Weights of a small GPT-style language model, trained from scratch on English Wikipedia.
Size: 8 heads of 32 (1 for keys and values), 13.6M parameters.
Training: a variant of Muon for these matrices, 254M tokens, 7839 steps.
Each number is 50 + 15 x the weight over its row's rms, rounded and kept within 0 to 99. Layers, rows and columns count from 0. The size before them is the row's rms in percent of the matrix's.

# o: layer 8 attention output (transposed), 256x256, rms 0.226, rows 0-11,32-43,64-75,96-107,128-139,160-171,192-202,224-234, columns 0-63
# v: layer 8 attention value, 32x256, rms 0.11, rows 1-11, columns 0-63
o0 099:85 44 51 47 78 58 66 73 44 66 40 37 41 42 71 43 48 63 59 45 47 38 12 44 56 31 50 68 43 25 62 76 35 20 64 56 45 58 60 46 53 73 41 29 42 78 47 33 47 76 54 51 49 57 46 36 34 38 47 82 50 52 39 34
o32 086:40 57 36 35 71 52 34 74 57 75 70 43 46 64 32 47 47 46 44 70 62 60 57 33 43 84 53 49 20 55 25 54 33 68 34 58 41 24 66 50 19 53 64 34 56 64 47 79 59 74 54 46 46 49 55 44 56 47 41 64 88 40 45 41
o64 109:31 60 55 75 32 54 48 61 38 09 31 28 27 44 56 50 56 33 32 61 60 33 48 48 57 41 63 24 56 71 55 43 60 52 71 45 83 63 48 47 34 38 48 54 56 38 42 67 53 40 47 54 41 32 51 56 58 42 55 20 39 25 67 54
o96 099:30 60 46 47 32 56 33 42 60 41 67 55 57 44 55 81 52 47 25 59 45 45 78 36 51 66 48 50 47 48 42 05 50 38 39 51 48 79 49 71 65 42 42 61 47 56 46 48 53 38 31 54 62 78 62 50 45 53 30 61 33 46 34 43
o128 105:53 29 56 61 57 40 67 58 46 60 46 40 75 50 46 52 64 52 69 31 68 47 27 39 38 52 55 50 33 58 42 59 66 51 42 38 68 47 78 73 45 41 56 54 90 45 73 66 41 32 50 36 75 44 28 71 51 47 61 59 40 76 31 52
o160 102:62 57 61 58 45 61 32 33 63 38 66 69 51 72 37 68 58 57 73 58 64 55 00 70 49 51 73 50 56 45 37 54 58 59 58 59 70 72 60 29 73 49 41 36 41 37 50 67 40 34 67 27 38 44 51 50 66 44 31 55 46 53 27 55
o192 094:55 37 28 56 12 54 57 43 57 49 74 46 50 35 63 36 23 42 30 51 38 64 84 45 68 66 43 69 61 55 60 39 36 45 36 35 32 40 36 49 56 42 58 47 61 40 72 48 45 38 34 45 54 16 54 39 67 74 73 13 72 68 39 53
o224 090:49 63 46 16 51 41 18 34 68 53 35 39 45 66 39 21 22 36 42 43 33 48 70 73 50 51 35 52 42 54 64 56 38 38 16 60 24 61 39 52 47 84 61 53 64 35 42 48 60 72 57 66 58 84 52 44 59 46 34 44 25 67 53 59
v1 102:23 44 50 65 34 46 53 67 72 36 47 37 62 60 46 48 56 40 28 64 30 46 55 34 71 44 47 43 56 48 39 35 28 56 59 63 47 47 63 35 57 43 44 42 36 38 75 37 50 36 22 35 28 58 32 36 40 23 64 61 28 57 27 68
o1 103:53 66 62 62 73 42 44 72 64 58 31 40 40 60 34 49 59 38 74 02 44 39 70 58 80 70 67 57 25 76 35 74 49 43 22 48 41 71 68 36 29 25 44 54 45 67 54 47 53 59 56 64 31 52 50 61 65 76 53 37 49 75 45 58
o33 103:58 39 39 16 47 58 34 59 59 36 68 51 50 31 63 53 44 51 34 54 71 44 32 84 60 58 69 58 45 49 30 60 43 25 27 56 61 50 35 38 49 54 55 86 57 60 52 45 38 44 61 74 60 63 48 42 60 51 74 64 51 38 60 45
o65 114:70 48 66 55 46 47 43 39 49 25 52 36 21 44 20 70 59 45 23 41 40 81 46 33 41 58 62 46 64 37 38 39 45 79 23 54 52 30 47 52 66 32 30 62 45 45 38 52 27 49 48 48 34 53 41 30 30 54 38 24 48 79 28 37
o97 097:49 64 43 50 64 65 52 37 55 42 65 46 65 47 42 38 34 70 41 19 10 56 70 25 41 67 36 40 51 58 33 41 27 46 59 57 57 53 48 48 37 56 53 50 66 31 60 62 50 20 49 59 64 19 39 63 45 58 25 59 66 47 82 55
o129 108:72 54 38 47 51 47 49 69 48 39 55 62 35 40 34 36 32 55 22 66 66 81 74 73 55 31 59 79 65 58 68 55 33 35 21 66 30 24 52 39 60 77 62 59 78 81 40 53 47 59 71 58 54 39 52 39 47 71 67 35 31 71 25 44
o161 102:32 50 49 52 29 60 71 39 35 74 43 58 70 52 69 67 70 58 63 63 42 67 31 38 14 56 55 58 32 45 76 64 23 52 65 43 31 49 57 83 36 67 65 33 45 57 41 86 52 22 19 63 54 91 47 57 53 13 67 63 57 11 34 65
o193 091:51 46 49 60 63 50 36 53 48 70 61 58 78 71 46 30 51 70 23 62 55 43 65 55 34 58 28 35 77 48 55 69 82 49 70 47 39 82 90 66 48 57 46 49 57 40 38 32 45 20 60 35 40 30 43 44 57 51 57 69 42 27 38 60
o225 100:49 25 51 64 66 48 54 36 67 47 64 70 44 41 64 60 33 63 49 53 80 10 89 59 52 29 47 45 45 23 32 48 77 78 35 62 44 55 53 49 31 55 52 63 51 39 38 29 61 67 49 49 50 26 41 80 49 54 32 46 55 38 83 56
v2 097:55 62 46 51 44 53 60 60 49 59 44 55 40 45 46 40 56 32 56 63 42 79 26 59 63 41 53 35 48 45 49 77 58 53 36 50 59 34 34 57 75 65 45 65 30 41 60 56 51 36 74 24 42 47 41 26 18 57 57 71 44 53 71 23
o2 096:59 60 60 64 45 56 57 67 24 70 69 40 27 39 33 35 67 25 58 46 18 44 78 14 64 64 45 38 54 54 48 38 36 72 52 35 65 44 59 43 56 31 62 69 50 55 40 53 70 45 27 47 56 67 76 59 64 54 32 24 43 31 61 69
o34 108:43 56 39 42 36 45 58 56 67 36 41 67 50 51 61 45 42 47 43 67 63 63 66 76 52 49 75 79 60 36 48 41 34 39 57 80 35 44 42 41 30 58 53 29 69 51 52 48 59 59 63 33 74 32 34 46 70 40 63 37 40 36 39 37
o66 106:69 35 35 52 35 36 21 42 58 60 19 56 50 64 58 45 38 74 52 48 33 47 27 54 87 27 60 42 60 49 38 55 77 46 50 32 64 55 66 57 45 47 45 38 56 26 21 52 47 61 69 57 46 60 30 43 57 59 34 55 59 61 20 62
o98 097:59 38 37 38 64 26 44 60 55 35 42 40 40 51 58 47 25 51 60 26 41 37 16 67 59 36 22 27 46 56 47 54 56 51 51 43 51 41 38 52 75 17 51 50 68 86 27 65 55 64 72 59 46 85 55 58 41 59 73 51 53 47 47 14
o130 107:47 72 40 30 52 39 62 46 50 60 43 60 39 55 27 68 51 68 36 61 53 27 44 45 27 51 15 44 64 43 46 66 67 49 33 36 45 63 67 27 61 35 33 41 14 61 43 44 72 68 51 80 57 34 47 51 33 35 60 55 68 28 51 30
o162 107:56 41 58 64 56 59 85 65 70 52 69 47 61 56 79 16 38 42 25 65 65 45 44 43 40 50 48 25 52 59 63 67 57 30 53 68 35 73 57 59 81 55 45 56 65 76 58 46 41 42 71 40 30 39 76 60 45 57 47 42 82 28 46 40
o194 091:35 47 84 65 65 58 49 60 42 44 43 35 62 18 37 57 59 40 61 46 76 40 62 69 54 38 52 65 24 59 64 34 46 28 47 59 64 38 63 85 45 41 39 43 36 52 73 57 25 39 40 49 43 38 53 41 42 51 77 79 49 71 45 61
o226 094:56 41 65 45 53 76 65 49 38 38 42 69 74 65 61 65 61 39 61 49 45 63 99 31 36 73 67 51 47 39 49 54 31 72 65 48 41 61 31 54 49 65 37 63 28 19 57 36 41 65 30 21 39 73 60 56 44 34 45 42 42 66 76 37
v3 102:80 64 41 41 77 50 61 71 83 71 21 70 50 55 61 75 55 49 47 54 36 55 56 58 58 43 63 36 68 38 39 63 60 53 67 54 74 32 52 61 26 18 60 44 68 52 40 55 44 87 48 74 47 35 48 53 66 35 45 47 53 40 19 80
o3 092:39 40 56 53 56 54 53 16 52 40 62 79 37 45 59 55 39 44 51 53 41 70 00 38 46 60 48 28 75 69 12 43 41 41 57 13 36 44 34 48 54 51 50 37 64 65 43 41 54 15 60 48 84 21 73 42 51 50 37 41 74 70 54 65
o35 090:33 66 40 58 63 45 62 61 37 79 63 44 54 20 36 33 43 63 38 50 29 40 42 40 46 56 26 64 27 27 69 86 63 26 57 75 30 48 64 48 42 39 41 32 27 77 75 46 55 54 61 58 39 60 65 67 47 53 86 62 71 55 63 60
o67 107:52 34 68 39 47 68 54 57 69 14 40 70 56 59 68 44 57 58 63 44 57 53 75 46 37 60 49 44 47 53 56 34 34 46 50 58 60 43 94 20 46 49 47 44 73 86 45 45 47 64 25 89 41 49 34 57 44 48 67 45 58 56 16 62
o99 099:62 71 39 48 52 69 38 70 43 49 21 21 33 56 57 71 28 46 40 56 71 51 59 56 70 34 44 61 47 45 33 45 44 51 44 48 47 50 73 36 34 69 34 35 71 36 56 43 60 49 46 62 52 37 34 28 41 59 36 19 25 29 47 46
o131 099:52 55 60 46 66 39 60 39 47 55 56 50 49 39 67 64 64 32 42 42 33 56 14 45 52 51 70 34 57 66 44 38 32 81 53 48 56 68 51 47 13 40 57 58 41 40 28 37 43 37 66 22 65 54 39 57 43 58 50 43 51 67 38 69
o163 098:60 44 66 52 44 55 54 48 46 63 22 62 66 46 24 41 62 60 62 49 36 56 17 51 60 51 64 37 43 50 66 50 38 40 57 61 66 69 40 68 76 36 54 62 61 38 61 63 62 33 43 26 65 41 72 26 31 55 35 61 47 47 63 42
o195 102:40 58 74 31 41 23 54 32 61 94 37 66 38 55 32 87 38 43 54 63 75 50 70 52 55 43 49 49 53 77 50 44 70 32 50 53 42 52 19 71 80 35 54 42 47 59 50 46 55 51 39 10 32 60 44 26 55 29 59 40 38 22 70 34
o227 089:29 47 83 69 49 53 25 51 53 53 45 22 58 66 84 33 58 50 73 50 52 52 99 39 65 36 58 42 47 35 57 42 61 27 65 55 54 46 54 29 47 65 48 51 37 33 52 37 48 38 58 48 49 54 60 75 52 63 38 43 70 25 70 51
v4 098:49 48 51 37 30 49 57 33 52 68 50 57 22 37 47 46 25 41 63 61 29 21 50 37 83 49 61 62 49 58 29 44 42 48 59 72 52 56 37 82 25 67 58 26 25 50 32 26 51 48 58 44 42 60 52 22 54 44 49 40 42 66 21 54
o4 097:35 76 39 27 30 36 51 34 40 60 47 66 40 51 76 50 71 32 66 53 45 54 66 27 51 46 62 36 49 54 57 51 65 71 40 39 68 39 59 53 52 63 58 55 46 58 61 40 42 34 38 44 75 61 72 45 83 24 82 38 33 40 42 43
o36 093:47 65 46 35 48 61 53 22 33 47 62 40 57 64 32 58 61 13 76 38 48 04 51 48 59 41 39 56 62 47 47 30 49 58 75 35 49 14 41 46 85 28 30 63 55 33 39 51 66 46 21 28 51 48 41 71 48 40 45 63 60 54 58 61
o68 105:51 61 49 58 67 40 70 66 52 49 52 40 65 53 66 71 64 58 57 67 61 64 23 57 55 44 57 55 56 46 47 51 64 45 67 67 89 58 44 61 56 31 48 68 61 46 47 91 14 68 37 59 38 49 72 40 65 35 70 55 59 36 55 56
o100 115:37 62 79 54 68 26 22 46 70 50 77 47 36 65 47 72 72 66 48 58 59 65 57 39 58 42 46 44 28 65 25 54 37 54 46 47 50 39 41 43 57 48 44 56 70 22 58 38 44 61 72 45 61 70 60 37 43 49 59 22 61 65 28 29
o132 102:66 52 47 39 53 66 32 44 59 54 57 14 36 41 65 50 41 56 07 32 30 58 79 56 48 64 49 67 65 27 39 14 51 33 44 56 68 48 44 68 28 64 46 38 46 45 64 38 66 48 45 56 58 62 46 38 42 73 35 47 40 28 73 53
o164 103:56 31 70 73 36 61 39 30 33 51 40 55 47 48 17 28 52 54 62 28 63 45 33 53 44 49 71 37 43 89 63 62 51 53 54 29 59 59 37 29 55 66 57 60 21 47 59 65 40 33 47 34 13 20 36 84 52 61 43 30 37 63 62 47
o196 091:49 19 35 55 48 43 55 66 45 67 32 50 57 39 39 46 25 42 32 37 52 62 29 52 44 62 65 50 58 44 60 63 24 13 58 52 35 36 89 45 40 78 55 46 69 65 42 50 42 44 56 75 59 14 44 36 25 78 54 48 35 41 39 55
o228 103:58 73 43 42 75 71 43 58 68 24 64 78 58 70 70 32 43 63 45 51 42 25 58 55 36 35 39 81 35 39 50 46 31 87 32 36 29 52 65 39 44 46 74 49 60 47 33 45 46 43 54 91 88 30 43 49 74 50 38 51 48 27 40 77
v5 103:34 14 80 71 31 60 45 33 70 81 29 71 41 38 34 44 40 71 51 64 34 62 48 45 46 67 33 57 23 41 45 21 51 64 52 38 48 26 59 36 33 54 70 55 61 29 34 48 69 27 52 31 47 70 57 54 28 40 43 78 36 46 73 49
o5 094:52 61 34 31 65 42 63 62 80 56 46 66 31 67 22 53 61 64 60 35 38 59 27 42 65 48 77 16 49 69 58 78 88 78 57 38 67 42 70 17 62 46 60 68 52 45 45 33 14 68 59 44 30 36 70 85 61 33 72 43 43 33 63 73
o37 092:62 33 38 22 45 53 54 37 40 31 53 31 42 50 54 87 69 47 44 60 74 70 94 31 29 61 69 65 49 30 62 37 39 58 40 69 45 60 34 57 49 46 72 69 75 43 39 59 66 55 52 53 58 23 65 36 37 33 60 27 44 30 45 36
o69 093:39 39 50 81 48 62 51 58 52 60 24 43 67 65 45 12 39 54 34 65 91 49 72 52 46 27 64 55 42 71 54 38 71 47 71 68 44 68 52 50 53 50 48 26 38 52 75 58 66 47 34 37 55 47 19 25 55 68 50 39 64 31 61 40
o101 103:77 62 68 66 47 56 38 47 36 42 33 48 51 49 65 44 32 59 49 46 41 36 21 54 65 46 41 27 62 61 40 53 59 48 61 36 36 57 41 47 51 61 29 49 50 22 59 48 80 37 57 57 41 63 31 16 71 29 41 45 51 62 47 41
o133 129:36 65 44 25 58 34 58 53 51 55 72 55 39 61 35 59 71 55 51 41 54 60 30 58 44 75 63 55 50 67 62 63 58 30 38 43 64 30 41 55 65 15 76 58 35 60 50 46 32 59 52 13 51 66 64 49 58 54 38 75 52 28 46 38
o165 085:55 44 61 55 39 32 57 54 45 72 43 56 40 58 75 22 40 46 73 50 27 50 23 61 58 34 19 36 41 67 44 75 35 58 32 56 77 25 32 75 40 63 45 32 28 42 41 25 21 56 53 57 47 47 45 49 69 26 39 62 34 49 61 45
o197 081:47 54 58 64 38 60 60 44 54 50 45 63 48 29 71 47 74 53 49 21 53 31 74 39 42 77 48 56 48 31 50 66 49 25 59 70 40 53 46 43 49 70 56 44 54 27 37 68 67 41 23 66 91 39 66 43 53 48 38 51 21 30 57 70
o229 084:55 47 32 31 49 70 57 46 67 35 72 51 49 57 81 49 66 57 70 41 46 21 48 62 68 57 52 41 52 55 46 58 20 56 27 36 40 58 77 45 50 35 54 57 71 67 37 70 50 56 66 39 44 55 40 58 36 53 72 54 56 71 35 32
v6 102:43 35 74 54 53 46 25 43 44 50 47 67 31 34 49 59 52 11 55 59 79 46 49 65 47 55 68 47 64 66 60 58 58 29 54 68 24 34 47 48 45 26 82 90 56 42 57 79 74 63 54 45 24 40 65 37 42 55 59 68 62 45 34 53
o6 099:42 67 45 40 68 57 51 39 65 57 49 48 51 65 55 26 45 64 83 61 43 68 31 52 46 66 48 43 78 48 56 60 57 62 59 54 53 29 43 59 82 48 47 50 46 29 39 50 31 75 32 64 36 38 27 58 62 26 77 53 71 69 63 64
o38 107:70 67 36 51 47 45 60 46 46 16 70 59 39 35 44 34 60 41 40 42 63 18 80 66 25 64 67 60 49 37 60 61 68 49 33 43 50 56 66 90 66 34 36 98 26 52 52 53 49 37 56 65 40 56 58 37 49 47 65 65 53 47 66 32
o70 100:51 39 25 51 51 52 38 48 41 78 25 61 52 68 49 33 58 68 50 49 65 33 32 05 59 43 46 34 19 30 55 28 61 64 35 58 30 56 38 27 64 19 46 56 48 68 32 52 47 55 41 39 47 61 45 72 68 75 36 67 45 36 48 32
o102 101:20 65 46 52 53 61 27 67 43 68 48 35 47 60 51 85 46 48 42 30 60 45 26 65 33 64 47 59 52 40 45 26 36 35 55 37 49 49 65 20 43 53 68 30 56 55 50 59 83 32 72 37 31 50 44 46 61 70 39 58 13 58 51 89
o134 098:38 43 77 67 31 41 56 79 26 47 74 57 65 12 70 32 51 45 65 37 47 46 81 64 33 67 50 64 42 47 69 53 54 39 60 61 53 52 47 44 33 67 80 51 50 30 64 55 24 50 67 60 53 24 48 21 65 22 54 38 62 49 38 65
o166 105:40 41 51 46 43 49 53 24 71 52 45 48 75 56 60 64 65 61 49 73 55 57 16 41 51 34 58 54 63 49 61 45 77 69 63 60 31 49 26 55 41 74 51 54 50 61 66 55 29 50 48 22 55 66 31 45 52 77 40 51 47 50 46 37
o198 099:53 79 87 62 47 51 61 44 36 55 18 51 76 44 61 47 39 40 39 37 22 61 49 51 78 64 44 65 63 62 26 36 38 49 51 17 39 56 47 31 57 67 54 52 57 50 28 47 45 43 57 32 82 12 64 70 39 63 58 25 37 36 66 70
o230 102:56 74 38 55 46 48 55 42 72 54 54 59 45 85 49 43 65 76 34 62 62 55 41 73 65 69 30 58 23 54 39 57 31 54 33 68 62 45 63 47 39 51 69 45 87 06 57 61 36 31 46 79 82 58 37 55 65 60 83 34 60 60 38 79
v7 100:45 41 19 43 34 31 55 48 52 31 84 60 56 45 42 45 41 67 69 70 41 56 52 70 39 63 62 41 61 49 61 33 46 41 38 48 60 40 74 49 82 41 49 49 45 46 39 63 46 39 47 62 37 50 39 49 45 40 31 56 77 44 62 50
o7 103:41 34 30 46 44 58 43 69 48 44 46 59 31 47 46 64 40 44 64 51 64 43 26 38 35 64 69 61 35 42 64 23 47 51 66 54 61 32 69 32 47 45 42 50 30 66 45 12 40 71 65 63 41 58 53 33 66 51 54 89 44 68 38 29
o39 094:41 40 61 51 46 46 52 92 63 44 76 62 66 31 40 67 49 40 73 58 39 50 78 29 44 52 67 41 58 21 65 76 10 73 37 47 04 62 28 49 37 30 69 48 74 32 80 74 50 51 52 38 61 67 50 36 78 71 58 33 66 30 24 48
o71 090:60 47 53 27 57 41 50 21 40 17 56 40 55 40 55 50 58 45 48 73 65 72 45 63 64 61 47 44 51 31 07 47 19 58 35 63 68 28 59 59 53 37 46 43 52 51 49 65 69 55 59 69 44 56 78 44 43 40 68 08 42 39 49 42
o103 094:72 38 36 55 41 74 56 51 64 43 58 72 45 65 36 38 59 68 34 83 66 31 45 60 24 68 48 49 77 51 58 42 34 29 27 38 47 52 64 48 39 71 36 49 53 31 42 63 62 51 40 69 54 49 41 76 25 20 35 70 37 64 57 64
o135 099:59 43 53 60 42 56 41 55 37 49 24 42 28 65 53 53 47 49 71 49 47 60 65 49 87 40 70 32 47 59 81 57 40 49 58 39 66 62 38 62 41 59 41 40 56 39 41 54 91 41 41 11 57 81 12 41 54 69 59 25 54 36 71 54
o167 108:55 37 35 52 40 37 55 47 74 62 42 56 58 50 49 35 45 70 46 44 49 68 79 64 17 65 93 43 46 66 45 24 57 31 50 54 78 46 66 51 45 59 45 34 25 44 55 71 34 53 36 69 44 20 89 57 45 54 51 54 38 81 55 71
o199 092:57 33 37 52 55 41 41 27 50 30 32 35 57 38 45 24 42 47 47 30 39 66 50 52 43 22 35 63 41 55 66 53 58 62 50 60 46 43 44 46 53 67 84 56 58 37 60 55 52 36 37 61 45 30 09 47 46 39 30 47 62 25 66 87
o231 093:47 91 68 48 72 61 59 53 45 60 46 63 40 57 47 68 44 35 32 37 37 27 18 44 24 42 34 48 50 41 38 80 45 38 57 57 41 61 32 43 63 69 83 38 35 52 77 36 39 36 99 89 52 39 70 67 43 50 55 57 46 64 34 56
v8 101:47 48 43 52 73 66 15 36 60 47 42 54 68 55 45 30 45 31 46 60 55 40 65 46 26 62 45 37 25 47 85 31 77 52 28 62 50 48 44 39 48 28 81 74 38 93 51 32 21 57 47 60 40 48 47 46 43 67 49 33 34 40 65 46
o8 109:43 38 52 26 37 53 64 27 70 39 31 29 33 58 32 38 31 47 40 56 45 41 19 32 66 52 49 67 78 64 52 46 46 41 84 41 88 64 29 21 61 73 54 67 52 63 60 57 89 74 57 55 49 42 56 38 67 41 35 56 60 50 39 69
o40 098:36 75 59 70 57 13 74 54 09 65 47 29 40 60 74 57 36 74 42 68 54 48 36 39 50 59 48 56 52 45 36 87 43 39 93 51 36 39 72 40 66 66 56 56 59 42 58 46 37 41 60 54 66 59 33 55 39 25 68 45 59 39 59 64
o72 093:44 52 33 51 46 73 43 57 68 42 60 40 45 74 54 76 48 35 64 46 22 24 63 42 28 42 41 57 34 44 45 58 39 59 48 22 13 50 44 59 57 43 61 23 59 68 47 35 48 16 39 72 38 39 55 86 37 36 39 51 35 45 45 37
o104 098:25 87 35 44 42 33 13 63 05 35 46 49 34 42 62 67 33 40 68 48 43 46 73 51 30 36 41 64 41 59 53 33 58 62 51 40 48 76 38 45 55 80 41 79 48 42 40 57 66 76 42 66 25 53 44 65 88 68 43 45 41 55 67 35
o136 104:55 75 53 73 39 34 24 33 37 49 45 63 30 67 46 24 66 68 37 59 53 69 29 57 55 63 50 68 65 59 72 44 47 56 47 42 56 40 51 45 67 54 43 43 75 46 49 65 75 64 55 37 35 29 47 42 59 61 65 55 28 40 50 34
o168 103:83 48 18 45 44 55 52 55 51 28 83 53 54 35 43 36 47 16 34 45 59 67 77 26 36 66 47 44 70 74 43 35 64 46 77 33 56 43 63 50 38 59 54 67 59 50 17 67 28 47 49 20 57 54 83 87 36 41 22 61 41 54 56 63
o200 091:40 39 48 41 67 85 25 50 65 75 46 77 80 15 39 37 25 52 33 40 52 64 53 58 56 44 19 62 57 60 62 49 41 19 63 38 80 56 64 37 42 61 31 54 14 58 57 55 31 79 31 51 34 62 66 22 39 59 48 44 51 43 57 46
o232 093:55 58 59 84 58 48 56 41 47 83 48 55 68 38 51 67 69 63 63 60 50 45 73 64 44 46 61 14 72 29 56 62 49 56 55 61 45 31 42 79 40 06 28 36 33 32 44 35 54 55 45 28 52 81 50 26 48 60 37 71 59 40 48 55
v9 094:49 26 21 32 55 76 64 50 53 46 56 30 82 54 65 59 39 58 35 64 35 65 45 20 49 45 47 44 57 90 53 58 48 12 38 42 55 42 50 50 39 51 47 61 54 47 55 50 53 71 36 44 68 40 37 23 48 69 43 71 67 43 55 68
o9 098:55 38 56 70 56 48 52 32 31 42 76 29 30 70 63 75 49 55 30 32 54 26 33 82 41 47 59 50 29 17 37 63 48 60 49 14 44 36 58 58 68 61 27 58 54 53 43 42 45 57 46 41 50 55 54 66 78 32 54 72 24 47 47 12
o41 108:56 29 55 57 54 46 51 60 43 26 76 53 29 38 28 81 49 56 47 57 52 65 99 64 50 42 53 40 47 69 51 56 43 72 32 55 49 37 55 63 22 58 69 58 29 44 44 52 24 52 54 47 64 65 39 70 68 53 50 20 39 59 31 54
o73 102:49 75 25 30 44 54 44 64 69 38 78 68 52 49 37 86 30 33 30 70 63 54 48 18 72 50 69 41 69 57 20 49 57 37 63 34 57 81 51 45 40 54 41 56 61 41 39 39 61 52 75 40 52 32 45 49 44 52 62 56 26 54 59 39
o105 102:98 45 38 47 32 60 54 26 50 45 24 45 69 60 61 35 67 53 32 53 74 72 57 48 40 46 63 37 60 49 70 43 81 22 68 54 43 38 51 55 72 35 32 40 57 54 50 36 72 00 33 42 50 42 22 63 47 60 62 49 65 33 74 53
o137 109:57 50 57 32 36 62 61 48 26 92 61 60 88 34 49 43 49 81 39 43 49 27 00 55 50 37 34 64 50 53 45 66 69 79 50 53 41 34 61 37 26 45 59 46 62 58 43 54 34 65 42 36 21 57 47 72 47 38 58 50 36 74 20 51
o169 104:25 53 43 54 50 43 72 45 57 57 39 42 31 49 72 46 50 59 53 36 37 45 60 44 45 80 24 63 46 34 50 52 54 22 70 63 40 48 50 66 53 55 52 44 61 58 97 68 82 53 45 67 49 49 56 51 51 55 47 52 59 72 58 86
o201 093:63 75 43 44 73 67 31 35 61 57 57 63 62 52 63 47 57 47 66 53 72 47 40 81 58 78 73 47 52 56 52 24 44 34 50 55 44 41 38 66 71 37 33 26 66 49 51 26 23 39 61 26 44 31 54 41 45 44 46 49 93 77 28 31
o233 090:44 44 48 56 51 28 39 48 33 29 28 28 59 56 38 35 61 58 79 60 30 43 71 29 49 48 41 59 46 40 73 42 40 56 62 33 61 70 65 46 44 19 83 69 32 57 45 64 42 66 46 57 63 62 64 36 40 64 41 63 50 19 29 51
v10 101:42 42 48 48 52 61 54 24 47 41 65 67 59 58 42 21 30 67 50 73 54 66 68 66 43 40 37 35 61 52 77 19 37 51 41 34 43 45 67 63 37 45 37 79 35 38 47 65 61 49 50 43 65 65 59 40 73 39 41 68 36 52 43 49
o10 097:63 52 59 40 49 79 54 50 56 55 25 57 64 42 68 50 40 59 17 35 42 50 61 57 59 68 56 63 66 60 46 45 86 51 70 50 54 45 36 47 36 54 41 36 41 66 39 56 64 34 58 41 45 23 64 38 50 35 40 43 64 39 29 57
o42 096:39 33 65 55 72 36 60 60 06 55 10 37 42 46 59 64 69 47 77 40 50 68 28 50 72 47 36 38 46 62 34 79 60 41 58 48 36 50 48 53 34 38 62 64 58 75 23 58 27 60 57 64 34 35 37 38 44 33 38 63 50 58 70 60
o74 102:44 48 24 55 56 33 46 68 72 60 38 60 50 67 27 14 44 61 53 57 63 46 41 60 53 54 64 54 48 28 35 36 58 38 28 74 56 64 58 84 35 47 55 65 43 36 38 44 57 53 36 19 65 81 41 59 83 61 41 39 53 52 42 54
o106 101:28 58 65 50 55 50 60 43 43 46 71 56 68 42 63 58 39 31 27 64 67 42 64 49 42 90 34 57 44 20 49 21 80 54 54 78 71 68 26 61 64 55 05 67 51 60 61 46 54 13 40 55 56 41 44 45 48 55 38 69 68 58 67 43
o138 091:60 69 56 46 58 29 79 47 65 78 34 56 64 46 71 41 53 20 36 54 44 20 59 49 27 68 24 79 58 66 25 67 27 38 50 48 71 52 39 50 53 59 56 57 64 53 57 54 49 47 64 78 40 61 29 48 73 52 53 44 75 57 37 58
o170 102:66 51 38 63 49 60 64 51 37 38 32 47 55 46 10 45 37 46 81 31 11 66 68 51 20 36 47 51 37 53 47 41 55 73 60 50 38 46 76 47 69 77 48 62 23 59 47 42 58 62 47 64 70 64 70 66 38 53 41 18 30 35 73 37
o202 093:67 81 45 49 49 37 30 41 49 26 54 25 33 76 33 41 72 54 44 56 57 61 00 27 66 20 62 33 67 54 56 39 43 67 43 66 60 45 72 50 84 42 62 39 37 45 68 39 87 59 43 59 30 39 34 60 11 50 84 31 62 33 60 40
o234 092:70 62 49 69 27 34 33 45 59 56 50 57 48 73 71 33 51 64 26 47 26 58 55 64 35 46 41 46 45 62 68 59 38 58 54 26 29 47 47 27 60 48 52 22 56 36 58 45 30 61 50 49 39 57 46 57 78 50 64 53 43 64 51 82
v11 098:62 80 42 43 51 58 44 61 36 49 69 52 29 49 68 51 23 63 56 32 76 35 49 39 47 77 79 49 49 32 36 57 63 51 38 46 58 31 52 32 64 45 37 14 23 65 44 47 56 25 58 59 45 28 53 23 40 67 46 51 29 48 54 74
o11 106:50 63 58 63 45 47 51 37 67 77 30 73 54 48 60 56 15 37 50 30 09 47 43 45 70 34 54 63 47 72 45 62 39 35 43 35 54 74 34 72 57 67 42 35 64 56 54 25 61 36 42 19 42 80 42 80 39 63 51 49 51 55 48 55
o43 098:54 57 47 38 50 29 62 29 37 40 76 50 42 18 51 42 57 63 37 39 72 43 46 49 52 47 33 62 47 26 54 74 64 29 54 37 68 36 35 52 79 69 42 66 61 54 40 33 38 30 69 44 10 49 44 77 69 75 65 41 33 59 39 16
o75 104:33 15 49 63 57 71 48 42 48 29 77 44 61 49 58 79 55 53 49 43 25 60 88 55 40 45 62 44 53 65 50 53 55 74 49 21 52 24 63 24 52 20 39 46 62 61 41 28 40 63 42 42 66 29 40 62 58 45 50 63 50 75 46 49
o107 098:65 43 55 36 49 50 39 52 61 43 60 39 57 54 39 94 37 37 44 58 38 38 10 49 47 21 71 43 26 56 51 27 56 83 60 25 58 61 51 59 61 35 46 50 62 59 42 53 79 50 44 39 40 51 60 55 53 60 42 49 38 71 31 40
o139 096:64 54 60 64 84 40 43 72 48 46 38 42 47 59 49 51 42 42 39 33 55 41 54 71 59 80 55 52 39 43 52 51 24 39 37 85 62 42 66 24 47 56 69 48 66 74 37 44 30 72 61 98 45 46 71 45 42 77 83 38 88 44 64 55
o171 112:58 73 42 51 38 57 71 48 55 48 51 38 50 35 50 52 62 56 56 80 53 85 82 63 54 52 48 50 53 53 41 37 60 46 45 45 42 37 31 53 46 54 54 60 54 54 34 55 43 56 39 19 70 37 65 09 54 54 27 76 36 48 64 71